config = dict(
    d_model=96,
    d_mlp=384,
    positions='rope',
    qk_norm=True,
    attn_scale=0.177,
    parallel_block=True,
    init='uniform',
    init_std_qkv=0.05,
    optimizer='soap_variant',
    lr=0.00906,
    beta1=0.95,
    lr_head=0.00638,
    batch_tokens=32768,
    dataset='wikipedia_en',
)
Each number is 128 + 32 x the weight over its row's rms, rounded and kept within 0 to 255. Layers, rows and columns count from 0. Numbers have three digits each. The size before them is the row's rms in percent of the matrix's.

# q: layer 2 attention query, 96x96, rms 0.141, rows 0-31, columns 48-95
# k: layer 2 attention key, 96x96, rms 0.129, rows 0-31, columns 48-95
# v: layer 2 attention value, 96x96, rms 0.106, rows 0-27, columns 48-95
# o: layer 2 attention output (transposed), 96x96, rms 0.0917, rows 0-27, columns 48-95
q0 083:115125168072114116141141092149100138134073090105102129102158100126125109117158164153153123077092162126118057155082134091141139110120161129163128
k0 080:119144131118087102080122154053131099145124099151140176199070129145115119128139125098171107172159100105110129132048135136151139133161093186130120
q1 107:098107112165097155129118114064116165160112152104117092132169131123147119131123084109140174170137165145128154134096154143143158122085135174140074
k1 091:122133175115094107155114134087105165156144086082130103166159134165170142154140117122104188187124165129180073138134144101135136127116184117181156
q2 106:160139126136086083124077215125107152070141156135113150158153135120077111168135125182079151116212151076114120106154182079138117113129148153104108
k2 093:129136100137123111156172072175090094173137233094132177156150068120108105114044101146153108098173110140122109136113184163138087118167147153148145
q3 081:165159097151126190107163116079137133143123140121153177131145165103153122130191116108088163119136116119084129127169067137072123134114148113110124
k3 089:161139107090115136155144114132093133126095186151129079162053090132098158094047127072116077088112124067097115137098112129108159130065084178118085
q4 080:144122128112102094097162180145128148137118074143090144030184203153074110067117139115110125096138121143112163104141188111139168172111145108132108
k4 091:105127186128095119146123060168109130139118138121189118112163112162162139120128113175109108064113128161073134153190117129105100116072172105144118
q5 108:156160113126072068122097154122155120105125157139165134141164159137115098166110161164096112165178168132145089139215114036157078120082102095099148
k5 093:145107160100122118141140122098171103105071113088090141112131092030112158184127149103129121153098021135131157190144157113075164140113121124142104
q6 103:151095134115134095136107107182156079080206189153106187158102109099156175115203144160077113135125155102129183121151114198068115143157153146137118
k6 118:115112123109144186156161162141177134132078156141109087122075135065154133056126142080082101099168101145141141076109083161114156126147077092185162
q7 085:128118125205121103120095090095083092125163127168094147124096130100141158155104118121183112118182077113103095108169128149145081166168097136129079
k7 100:129139151172124100087150133155165160131092183128105092060157098122118136155076128213138126155160111136145162170177132142201151142106189177114132
q8 092:139152099125154108153211126160150126155159064115148163108137159137131162130132171145094131109112151105149131142164107156076047156141151100156101
k8 119:167127115128093069166137159133226149084092187180164147137113122073094099064135111109167082090131077140144121138103101143067151127137113133128120
q9 095:157162132200117149076110120164086118171199143098136162126085121148097123090139116117184147176182110130132150182147090146162094154153114122076145
k9 103:165137116137120180116145121121066085075126116110128142124138104143153115166126156119078165174152144129112144123165103197183124105107138119034048
q10 099:139112110078154224074194091144139117197101113143133135143109131119129076184155122092112109150171121159199079076115145106145112121149137107159185
k10 089:172141131085153140161150148113111067100161139145137179147126097099118115159092095137115107106085134111106027132106077118163104114067103128099116
q11 103:083086099154164104159135092158151155110154102079094148070143158132142153135173150138172123091147112113084114144160089106092078154143066121174108
k11 105:100155151143136092178169134123159121093097162133172046140120125133131113097114140147130107135093166192116153117124134122137056034087142101112105
q12 112:111122130085131127108094120120077137145154109150099071091099128124157173164101164166117144129133081168155048105092166104113166118078063141163166
k12 113:107069126083134060136109112097091085130156125144171099088115084170144169177077119181146107114129111132107158118194156088137152170108201140072126
q13 121:163142178127126074087132209183088137126094156166105090107121108169073139141163176103138098134086197154090166128089156128109161107150096101185160
k13 109:102122130107108132142054091106137101147118109105148137126111162106161185197099127144154092143136107166156141091102125122173117142105076146169177
q14 106:169214174154138142141146177151116121137105174080084138142084171111129165172166111141126123156072162142134156099152130171138144097161114182138106
k14 102:201092187134150165140110138179112124137096164127128131073105096101076122176095113121145207148105078179083143081147113135195137160171175171085159
q15 098:159143126103077106127141185140083167115104135146142098123095147093149126179119179169154080101117076129144124139143172100134165144106096120148088
k15 113:093123107107105128162125125147174175121179166170158138114131173170081138148113091099169128188125107141124122148173177091128082182132151157094130
q16 117:140163126074188148085112123141124181149136113115141115124134138138131163111118174155080108158173121134088148124120205125099070173140146139133088
k16 105:097145117117149089144150122084121129073098099149114102079152184073150134097126144141107174099085101132108090136160125163086107127131158203116152
q17 108:087120147048120157145099133190164101110134107125169133124145141101137134142108119144150147135142082070120103151168103113139070131140158092144141
k17 114:102119095128139143127164145138128143142107144137154171154124090104122108073117116129113134109182148082145099178110206104066126135120090140192114
q18 106:147119110120140144121178179087128142172132114176176175125159143161151100083118136104162138145181100140156111126232149166109117144150096182127132
k18 127:209090157175104130119151073147096176091153152146117153118167120100123143183170145139127151038138104108121152139173145189144110158156101138184151
q19 116:102076136071135105140141125193124149124146072108150119085168096160150137128148136178106125136110102036110091136133135132092178136137110179125076
k19 102:093081103132128110118170116159054114113090127156121153113118097147137128095150172134130076126138149096157121113159118101090099106140134143100093
q20 119:163129163169132187081119142124117118139137133126137130099081135104159104116110134125139126132196115101128113136129131218092096127058135194147147
k20 111:133158084164162159189144200139123136134116115155110140097116115232070120118102136106126156146039129096118110115125134119081111142087142104116117
q21 108:163064182121098090131161137159190140186107157134103156150072160180109090097160148093103190087178079163117164163089220145147132148127136168160175
k21 105:132122126112127172086086155102167104245137136119091157065126099154133177175140119160134117156132092093143133134118134148104142187119138140062119
q22 102:099097093110115154118164086105136085082093117047173105135163152128121162138141135075108106082101108073151156164157140153145127087193157075137082
k22 112:081106149111088115145116135163127159074095192069170146134140134079156197076132104149088146119124178075151098142084138139128084111129107109134149
q23 111:239098131178075133144132098137145073120163115117119112217130173111162120120141143118110116100149123121160109130145118099127091140103118136189147
k23 107:118182134141151135105098092110124118119172144115125167137078082086100180168097141137095176219123152060104127162155116138166091115139135114148129
q24 099:113136102168125142131158129149129160141090167133073101128097093142156162114087086149106128088170156128133159118102139100139127056120114141135052
k24 106:131126164108085075194134069145191075108119130108139133160148176109078079142098136133146087120101144129092120129119125138146051139148155150130149
q25 102:130102153070144083117132121098134099098119098096090103153127141105115148128183123156175190105127162128171120082118181138094115146114130135124117
k25 100:093127082128165107087142151134107130123138097157165120104106059096144122117076082169067064128103112121139088120127218138150156064122149128172108
q26 101:142094174121174124131162116126189153080109077094140109146159161157135117155164099127049178095139069192125120168132147110145144115165067169129122
k26 109:081078074136154138116101140107154115142133111116192122136099150069193107126120149121095119162126083140151119117118126119101139096158149194145051
q27 115:120123098101119114064168135139109159141086150183182119141105171145174127150131133087122149088177085116153114072187169157155113137123101110080073
k27 108:126178139118139097124141106166173164098159106138133115089137124105105127195152135169130109128142099083137102132173177116110113096111064096229113
q28 127:128068155135133147141098094162191123125115107135170101128133159135137086085146108074072136090125108133124089150159104145118093148129123048121136
k28 109:128127141136141130148078110165120070067144115107142143130141163145132168085107132110115132077056188141129199111114113133107108077169139077089096
q29 111:187151104124215125059087200116089142098190128154148124096087100120126203128110123134124121124125154159151135147149128097177161142154101141153087
k29 112:134081102177090077143161154099135113123163141100139137152062179174170136150090137117089173133113097095130129065171148147156146136139104090116117
q30 095:143144093080095133066137119150112078152157131145112093120147165133088136133126160185123149188126125130109113162112161176140110106136157126131208
k30 098:186108172123175160111138128152182115139107152173138141068093161134093126093129140184054093101121078114160115162108142145095123134078109175167146
q31 101:154223191153113110148171200130108105104104122132154152129191092174123073115124190101143123094162137114137153105135081130132088078163133146146148
k31 102:160155141165150142088083188094121143118164087117104211174104171122154160130186102128146161106159101149140123155100146101068132138132116124152154
v0 094:095112144100166095159101124187077080096138133168105158158139134122165168094139188125136166154143135118159174165139124140152144166146168102104136
o0 108:158116103112151144158143109103124190158093132123106111132157108092146130128117035116093069157082126124096112075115117033118170120129128134123100
v1 075:144093130155179095149072128146114089136195060119110128075158173120119151137097146077129157158134115135096110124132151163182040094135091158113112
o1 081:106132136160119096133164165121107151129075190146120173190071128122068140187197142151097104113111098159149163169083125137127141114127085099058174
v2 096:096114124130045146145133194091144137172138180158193140107110140150168068150116097088154060160112120139074074127195116126145135120116097116100142
o2 098:175121098157114152091086090105130081119089085150113151117103134142062107112130124126145145075125137154130098164150087141165165107169178095125151
v3 090:077139116138195142063090074180154151179172170112148156077120104102106135086105165099131123117153140138112166119119085159125080134127122169153163
o3 091:110144162122125081221171191139169185078082141167128191104160136172090138112126105127133127109143156078129135119162114113157076112118127123114088
v4 093:113163164131150130135069148075083105098140034188126129138183131168095096153141124137110140149088140093174109125189158108163117175146104128107108
o4 099:187107129099111193196197076129092064172123128061103096131144150166172105131156113097137127101162126155080207106075146164103147081105158116149112
v5 107:092131072103101101144142093128074138090130165121162109219103123118145135138169122143134086209066118138107185127078136102083118112116124125045149
o5 111:127060087159092145129091124109117130111068087136167142155140216112172194090113136126114147159149113121171148103150145084097132175093137097174184
v6 105:137122159128104072148099129037195139123111165135098115098162159137175152146097136138112144202119068123143136089163175121154128160090144160085106
o6 109:084109089118119160109127085172092107145110137147123096180083103156123130116190113061179125099167136151099134183171132152099115090115120137144169
v7 104:132102073125082169128156135116094143159104103078169077132133073066201134165131150136090213088190136109112136110120142076125152089071145108128089
o7 096:156122109156149079116098104099122107106143057122071106111145196174129139123112115160115076115125094138152116118117125138163146160144088078156140
v8 104:141081075090075166153162176152165170152099125187134152167074112125129095141189132137144115148108109197126099144131128165156137130055111116153178
o8 107:101122137118133117114090082117116069090129139041152116143198127164120097152098109157109091118121108076152140151164081092185100132159193063089130
v9 106:157057127098121102162150135111143111088133092159158114180085087133078139165118154119099144176104154165151115114129102162154125143150143141106107
o9 090:096114105123045097129151079130114144161080183101151120091170175096150120085147108162139058086175108174154163130165147127124097142123163111157185
v10 097:120132122163175213163163115081085152127161061124158119092152102086126107177066098092167145166089185119136145161153173128085142113074120126074111
o10 093:171150123115158111123176182070116098127098128083103080114111145199147171091195216180108165095156136180125150178155098058146139126111103093163102
v11 093:106154114130188129108123097172167147117128086093112128092162140111160115109066119155127131098136117119175067152111073115105101120134120106100148
o11 094:132119111147121178116090215117099117089119112143119166176066089156113156100138132138146118180154146094154177160159115147165134168095068105116147
v12 092:132143129170147143077137172111143129176098093111159156071175115146163190147100133137095203139120108103083157130138177132094176138129165119101036
o12 092:112118123145187145140179126148150126123166106128094128134123118124167110151120182111184103101149149123162107074135124155128109179148083151172160
v13 096:121120103106070161135117155137151112118100125114191195173125173099144094161128150105174124090089145231162094160120121114079127119171090094102109
o13 096:110110074100173100080146102075137099100098126117067095122142071152135132102117142146127156064176096071148101167138147102161149129076179143165184
v14 111:176147088082118114091090189111141116150137129141152045088162104141128177085110180104178159138160098134129124095141134107107137148081134150133108
o14 104:095123129131194127101149117173096140142111100124095133090127114141137130173116109157082108116124208161116078146197113139161120089180148124173143
v15 098:187134136125112135104117139113159179128111082153201113101100134138098099163168218139165130105133087147146115147123096115113159146120142185134137
o15 093:077079158127086105116146121145142096190171191113086157154111130108103125092062089124094081113114141172138094099157141159143069101109128076193123
v16 125:067083138081087114107084082091136150103129118114113135135075184095068132105160132142060099127108139115122149122096103136101062163096097142107137
o16 122:093124111148104127197093150120150118131161111120120144110145129108095111167068123106159088157174071140128118133158113104115126103127106107145165
v17 093:095122098213170095111138111164138140122095148102055123048165136118159165124090150103101141160097160097124162119120158167106123113121147113135149
o17 096:131210110121169108128136129087117167176164138167079122114149079117146198181172092124128124131099150144127081112154106035123180115134104129111087
v18 094:148099091154133137083076118126105147140064084196104166110129111083130139141123087178156125135127117172145164071140240163110142171090147161114099
o18 095:144176126094147163088114097131137123094188172130102135118157144168143125080153173177099091108160205098153127148143156051155112157190125133172175
v19 100:158175094109135117155156089144151117106125125112128100144091153198081156068098159123150040200107050183098134139130112134188223146165138117105129
o19 095:132039167137101147136112158130095157067103079119211102130173086072114105129109139109107143129118134140142107103138053135144096149093138109166105
v20 087:174145115106096153142119128096115147087114145122088078117084176105129187117129135158155119175133134106079135113100126069087182092153124155128184
o20 086:119059165153124090146122125151105185068130164189163115156188175153130103080130113168090151169100110174160147127148099167119148101112148103166110
v21 100:094173136111132082117159151121121139086130168136175152118201184110089097100113120162089152128107099080177081141201107152092070106204081145133137
o21 095:171134110123129153165091111109157094144169142203071111120090128113204209137169052060157107127143147163128164084059114189171145129106135126069164
v22 090:095126137145088138165132184137098108135152173105141098217098046129172161123166139123156112144117167132141155107058070050105150154132139082174143
o22 096:128127127115126103067110107115097180127131056089184121093139122101122101169068155149136151144113093097106158175176163149107114092108146172086116
v23 083:146093149167058146160130123099067157188124059127151078131101093141116126147143161144157141085104179143068147162118141098122088118124094120081136
o23 088:143113104108164049062114164145148109165105117127128142103122108209155177108134108190116135093118079120135073132133168119132145105144122092119110
v24 085:144076146057122133113107102154110138126109133117135188141137116122116121116149150115108119202121128148181097146217124116162172143149114111139140
o24 081:067100123118113149152172073129163130128121133105092111072137133118079108120138104164122138109178128148106113139089117111106111129064212122171132
v25 078:142110179113150107138145096124085145117114116191077082130142074060101133131158078129087163072084106081148125098152182105097172117087153175076082
o25 085:163159055137154178135168066107128110120189157074150136109143190121136067087144155165115098153149135149151177138094142101135104138146102091198146
v26 098:131129096166094111104119136133155152181103171125169159065161127107152105150082119130161101153104189147072163152106160107130147130163093068101082
o26 110:139143155165174087065138143128116169106153146170110114099154106157135121106135167117117137073159142085125097162117096110127109202118115194098117
v27 104:115164153136117161124132072167097152141134126084130139110130126154105134156143144139095105136128138086143196152145130077130178122100167126100086
o27 104:172123129189134105134171147118171116100153109151087175153192154137079138091104155102156109063117116166107123081079188162062106131142093109179108